python train.py --num_attention_heads=2 --norm="layernorm" --attn_scale=0.125 --bias="all" --tie_word_embeddings=true --init_std_qkv=0.0477 --decay_shape="linear" --final_lr_fraction=0.05 --doc_mask=false
Each number is 200 + 40 x the weight over its row's rms, rounded and kept within 0 to 999. Layers, rows and columns count from 0. The size before them is the row's rms in percent of the matrix's.

# up: layer 6 MLP up, 512x128, rms 0.0681, rows 382-394, columns 0-127
# down: layer 6 MLP down (transposed), 512x128, rms 0.0685, rows 382-393, columns 0-127
up382,111,224,193,195,209,289,181,227,242,236,139,216,188,205,164,175,211,183,138,204,173,272,196,257,166,255,247,203,269,176,214,283,136,164,169,248,213,198,183,178,209,192,129,211,245,229,145,223,233,129,194,202,241,183,219,175,171,177,208,202,203,298,199,258,205,178,245,233,278,199,163,247,225,192,226,222,180,226,255,158,171,224,215,217,158,231,214,220,186,269,159,265,219,253,216,307,222,296,265,175,182,122,114,210,223,203,174,170,262,169,184,197,287,266,205,148,208,180,180,190,178,190,192,250,220,224,217,217,178
down382,106,257,299,216,220,223,254,201,192,180,158,249,193,213,227,260,205,185,207,261,182,207,172,194,214,211,73,241,190,205,208,157,218,194,130,162,242,146,120,211,201,197,258,201,256,163,172,212,208,208,213,186,126,251,166,234,215,182,207,212,194,187,245,170,291,173,286,239,116,169,217,207,156,203,202,129,179,198,181,199,251,196,189,236,236,175,237,207,187,154,275,133,206,188,146,171,238,146,193,217,258,241,271,198,247,214,207,221,214,215,188,199,180,260,216,213,204,213,231,190,218,222,259,179,90,267,108,193,188
up383,098,220,283,213,220,186,168,181,256,175,155,148,193,224,203,196,165,228,248,233,276,126,279,160,194,226,215,276,232,158,174,159,204,116,172,247,261,184,239,191,280,230,222,225,128,231,301,192,174,191,192,241,196,157,172,218,229,231,213,187,163,216,178,248,245,168,223,112,192,182,202,221,175,214,225,189,235,274,190,155,255,286,193,230,205,180,288,165,194,121,228,160,208,196,202,212,206,148,150,204,193,189,308,178,239,172,187,228,153,172,201,264,164,209,190,202,223,143,268,207,244,244,207,187,243,195,237,214,197
down383,093,224,172,210,246,201,183,227,220,183,283,197,230,204,188,130,200,143,159,154,186,124,209,205,181,178,166,203,244,175,185,253,171,207,224,244,232,201,250,272,268,156,211,142,306,190,182,204,197,212,182,162,170,196,187,283,187,180,160,169,203,244,181,154,181,197,132,113,208,187,242,159,220,166,188,169,147,196,171,203,217,179,249,189,109,154,210,155,110,222,192,258,228,157,197,186,201,205,179,96,264,241,196,215,146,178,261,234,195,207,183,222,266,136,237,217,114,233,236,229,207,259,250,187,161,140,213,250,231
up384,097,130,198,238,207,195,258,178,255,191,197,211,256,237,150,178,204,204,173,258,157,241,182,182,162,181,127,232,201,248,166,202,182,184,186,191,157,231,175,247,181,245,241,264,273,148,249,275,140,258,218,236,245,261,193,253,226,208,175,213,226,192,196,213,190,203,176,136,206,225,234,188,186,205,192,243,161,253,201,308,217,199,140,266,211,186,199,205,156,178,211,189,97,167,140,160,227,221,170,162,191,176,258,177,222,207,175,206,150,302,202,287,194,102,286,230,190,212,223,163,243,172,156,192,158,189,193,249,241
down384,098,166,166,214,325,286,161,185,210,185,219,202,174,97,287,176,242,243,295,200,252,207,199,197,222,220,171,197,204,185,251,208,192,216,278,224,226,114,173,169,195,181,163,295,187,189,198,229,197,235,225,201,145,207,180,214,155,177,202,235,248,135,201,228,184,210,263,170,116,163,122,219,264,188,247,211,154,172,210,134,143,197,142,164,186,122,227,217,238,151,175,207,194,224,183,199,177,198,179,174,209,187,202,266,151,232,207,225,161,191,223,247,150,241,123,230,229,148,205,186,196,156,241,181,223,189,244,193,163
up385,094,67,239,236,167,175,167,199,188,150,202,242,239,194,216,186,208,241,180,147,187,194,215,222,195,252,213,141,157,294,218,151,229,170,197,189,184,187,183,222,120,206,239,193,165,186,230,183,186,162,197,209,229,211,199,157,199,144,171,174,173,332,244,175,198,185,209,226,186,201,175,235,199,231,270,221,250,183,202,218,187,225,168,227,202,190,123,255,208,257,267,193,224,105,164,196,288,223,239,158,117,216,255,143,186,223,232,195,185,181,254,203,282,160,199,262,224,162,196,227,219,234,226,226,319,182,217,213,211
down385,090,307,224,130,165,135,258,193,215,229,168,244,228,176,115,187,211,154,209,224,190,226,195,151,221,224,128,214,242,139,218,198,280,237,164,228,149,279,282,234,213,184,182,222,220,240,231,185,244,183,244,185,198,184,165,157,259,216,259,224,218,148,90,185,272,217,236,155,231,176,181,194,187,169,247,197,168,226,213,164,221,169,262,202,204,139,254,231,243,179,213,176,160,225,143,214,206,218,213,186,191,106,187,187,199,238,150,228,221,126,147,179,191,194,206,248,138,190,148,188,180,197,210,156,191,253,248,197,119
up386,099,190,156,129,223,271,204,217,177,249,152,249,202,170,215,214,175,190,141,210,168,175,139,217,202,233,225,157,216,182,207,131,174,233,247,281,285,197,274,240,233,187,200,251,260,174,240,205,183,185,161,177,226,138,233,212,166,246,196,190,140,186,235,209,178,243,195,136,221,200,127,167,142,206,242,185,209,220,229,215,190,211,182,140,117,192,204,224,198,137,162,225,208,169,189,203,180,185,217,139,179,219,211,232,270,185,221,209,184,110,188,198,226,268,78,220,189,168,206,163,145,207,241,213,143,159,87,278,226
down386,092,220,170,231,221,180,199,161,257,116,224,164,208,215,196,225,206,211,265,212,163,256,263,137,197,149,182,159,202,235,269,230,210,216,201,179,141,136,257,193,204,218,202,161,198,181,158,218,208,193,244,243,226,228,206,221,196,246,219,211,207,197,217,212,297,206,139,166,217,238,172,234,150,197,139,253,225,211,215,282,253,230,178,237,189,144,268,154,239,248,243,229,113,244,206,187,205,232,229,257,196,177,307,191,167,235,96,222,128,252,241,166,183,225,260,206,168,226,195,187,193,146,256,175,198,253,287,165,180
up387,093,138,264,194,155,202,217,221,188,131,236,203,138,253,185,151,190,154,221,252,171,222,201,201,206,238,258,256,93,218,262,139,219,183,185,202,175,188,206,139,230,258,231,197,155,147,304,188,188,227,189,165,251,200,233,220,248,259,170,256,199,146,174,250,154,213,181,118,188,231,164,183,190,175,180,159,188,249,130,202,262,271,203,182,196,205,219,97,234,204,151,192,188,238,191,212,145,258,131,212,199,246,149,162,167,260,178,242,254,214,224,170,166,140,204,267,194,220,208,238,189,198,219,203,160,177,181,176,263
down387,093,226,231,225,183,218,292,178,160,158,200,229,231,190,216,265,155,186,172,149,226,162,219,170,234,199,182,137,303,209,147,208,206,269,222,203,212,206,202,192,226,216,256,233,180,266,198,217,147,145,208,188,240,233,205,147,271,152,211,228,118,173,192,163,173,220,216,255,169,203,200,181,177,204,199,241,189,216,211,177,194,147,163,190,180,232,165,187,305,266,223,236,258,225,140,273,182,116,233,115,215,259,218,238,187,234,241,158,143,256,174,155,237,147,217,153,160,180,201,182,260,198,103,215,214,173,234,254,247
up388,091,174,190,152,187,228,191,164,218,277,205,167,192,138,150,122,176,145,272,194,148,159,180,234,171,213,200,238,202,180,162,202,224,162,154,163,153,227,166,226,253,185,239,203,185,185,164,191,163,161,206,253,279,182,50,215,193,188,145,228,143,132,210,241,221,188,263,144,189,175,193,214,195,226,168,128,232,217,197,149,153,209,187,231,180,150,204,170,224,235,156,176,180,180,236,129,219,198,288,261,214,230,235,245,201,232,207,242,187,253,165,214,143,149,187,241,242,218,261,223,147,196,140,197,209,306,200,238,180
down388,092,237,157,265,195,179,167,212,171,170,180,224,255,174,142,211,156,136,181,208,223,269,199,132,180,143,188,245,194,193,242,183,200,219,261,226,185,273,181,160,212,204,241,183,253,216,152,252,210,234,262,247,134,144,179,191,179,196,119,187,308,281,158,154,232,174,180,211,282,121,187,110,245,204,160,195,226,118,229,208,225,140,166,252,165,161,244,233,147,205,194,102,185,222,227,193,207,258,242,200,184,205,191,155,211,149,161,167,188,227,180,175,152,242,181,207,194,235,191,191,214,247,167,170,164,209,158,247,179
up389,086,204,242,197,223,163,234,214,144,188,151,240,156,216,233,238,225,245,237,230,156,180,193,174,139,178,250,208,300,229,173,193,173,237,228,200,305,136,240,149,223,244,230,169,194,169,196,182,218,169,259,214,191,171,158,197,198,139,176,190,200,184,209,131,230,218,173,271,148,93,122,255,170,166,149,196,255,197,219,196,216,206,150,165,211,192,124,198,169,185,164,170,180,201,184,230,165,176,252,172,260,176,179,236,269,242,267,184,183,278,142,180,159,229,235,236,217,124,167,160,228,142,238,153,181,256,149,189,152
down389,091,185,205,174,263,207,200,246,257,216,189,208,189,164,320,124,185,162,230,218,208,174,198,164,268,195,204,269,212,152,183,202,173,158,195,144,131,172,214,270,176,228,265,149,143,212,198,152,199,202,183,180,223,235,215,234,148,255,192,258,210,171,194,279,108,211,265,236,277,237,183,238,206,190,203,172,244,184,227,175,243,197,185,223,212,197,222,279,288,199,171,209,170,193,214,225,226,185,181,285,183,261,253,258,147,160,173,232,217,223,181,169,222,223,204,237,217,146,192,225,252,201,222,212,200,117,83,181,202
up390,100,275,203,106,157,262,159,253,211,222,230,225,185,221,218,213,209,231,161,209,182,286,170,298,261,242,185,261,206,160,211,229,205,136,283,182,165,216,140,232,228,170,184,148,146,235,150,194,204,189,203,186,182,219,173,189,222,227,252,233,207,212,223,211,242,200,208,246,211,205,218,187,217,191,166,218,215,170,224,192,161,129,253,208,280,164,200,229,273,178,239,238,164,180,177,264,222,157,213,215,195,231,204,176,287,118,144,171,185,258,136,152,264,228,201,192,183,119,196,189,181,149,222,171,149,102,179,214,132
down390,105,125,176,265,199,161,276,217,143,200,229,224,226,188,182,216,200,270,223,213,207,164,155,160,220,198,219,155,155,245,228,223,222,205,143,149,192,167,163,246,156,154,202,229,202,133,210,224,176,248,223,166,227,202,258,209,165,201,235,95,137,252,183,265,259,279,261,122,197,170,165,138,178,197,201,210,231,219,207,164,172,257,224,151,239,175,252,244,224,242,184,146,213,158,156,200,196,166,259,169,243,247,186,243,189,189,201,123,84,228,224,203,175,243,164,282,207,166,249,166,258,233,238,196,190,226,181,231,196
up391,101,224,219,191,250,249,191,168,224,176,172,209,103,184,231,226,168,199,231,279,199,271,241,200,254,285,217,204,215,208,205,190,168,191,238,171,138,253,269,237,178,218,253,199,162,249,186,129,205,213,162,226,231,206,184,220,194,95,186,214,165,279,215,199,160,195,201,188,153,197,219,206,226,124,175,267,226,256,266,156,121,224,198,208,194,170,215,272,191,196,222,211,247,187,263,204,305,198,196,247,242,175,212,233,247,180,221,264,213,221,162,113,237,222,245,216,187,158,149,211,154,211,230,244,278,219,172,237,135
down391,091,202,221,210,219,235,212,206,170,229,231,105,227,220,328,221,148,123,172,226,188,184,207,192,201,89,183,239,281,170,188,271,174,194,174,193,216,233,203,188,221,121,171,202,212,206,245,174,196,150,172,217,169,223,250,187,198,241,235,131,203,242,226,274,177,272,165,82,160,194,241,169,203,196,175,200,174,180,196,259,215,160,267,230,218,194,173,250,258,214,271,216,224,220,204,173,248,171,226,172,205,219,183,228,240,137,253,211,207,156,196,182,206,192,264,202,111,252,176,161,180,240,242,243,213,176,215,121,189
up392,099,134,160,162,255,261,151,229,114,200,131,169,129,154,176,151,181,246,194,227,197,234,164,225,172,260,149,136,202,203,219,181,178,217,202,220,264,189,273,231,250,195,221,185,205,154,216,183,243,152,262,260,172,240,256,153,215,260,190,227,239,123,262,218,219,171,234,172,186,165,168,225,219,190,191,207,199,184,257,219,146,238,240,198,183,215,233,192,199,171,197,259,142,198,221,181,218,249,277,149,253,227,217,77,231,200,205,254,219,194,149,217,216,238,133,214,301,206,173,128,150,237,210,207,220,196,184,181,236
down392,105,209,196,213,212,209,217,204,195,265,212,263,191,298,207,238,253,203,227,209,90,247,237,223,189,215,208,198,218,198,185,178,246,214,211,189,255,220,240,140,219,230,254,189,171,256,184,171,161,195,196,177,215,176,153,169,246,123,223,285,184,214,169,111,143,180,183,151,181,128,256,173,215,226,143,132,199,196,194,164,148,151,180,259,154,161,254,254,162,189,203,182,106,235,150,157,243,210,186,203,262,136,247,242,230,199,182,172,144,174,216,203,192,68,232,201,200,170,193,223,242,163,179,192,242,256,223,233,198
up393,097,197,146,185,224,114,158,203,235,172,224,189,243,139,201,168,213,221,188,105,223,235,204,202,218,248,230,223,194,179,189,161,245,115,192,238,214,141,157,190,193,222,269,204,200,243,116,210,223,205,161,183,169,180,162,223,182,164,176,284,247,226,232,187,246,145,248,240,234,229,194,268,222,239,166,171,149,182,207,227,145,238,168,244,245,207,264,267,178,197,203,176,211,214,185,267,162,224,223,159,231,229,244,179,169,224,230,208,224,152,202,221,224,196,99,205,97,222,216,254,153,189,256,178,161,133,251,313,231
down393,098,156,267,200,218,192,243,101,161,234,171,245,202,213,147,184,219,234,191,198,250,248,192,188,189,162,162,147,157,262,165,252,183,235,219,229,241,240,188,174,196,164,174,196,187,238,232,293,195,131,192,202,118,182,157,181,204,164,191,193,135,213,179,243,158,259,153,178,145,252,150,183,179,290,172,217,170,180,264,122,193,201,232,113,218,247,179,291,165,196,250,170,223,241,149,203,227,184,213,189,269,182,231,220,238,194,208,203,182,197,268,234,201,214,189,231,116,146,208,214,227,240,128,161,231,150,157,264,170
up394,099,165,254,195,186,144,162,211,291,199,220,143,184,215,187,164,191,175,141,164,148,237,243,149,250,194,203,208,222,228,290,213,152,213,171,229,162,208,219,195,236,231,193,183,170,290,278,188,121,270,203,197,133,269,209,195,202,184,150,215,207,67,245,267,211,220,203,166,190,170,137,206,175,181,204,195,178,246,194,186,173,174,190,227,281,218,238,195,193,181,161,214,227,150,138,201,227,224,156,171,160,196,158,195,201,104,242,140,166,221,182,248,242,209,284,206,217,161,224,168,222,257,222,206,164,249,237,159,134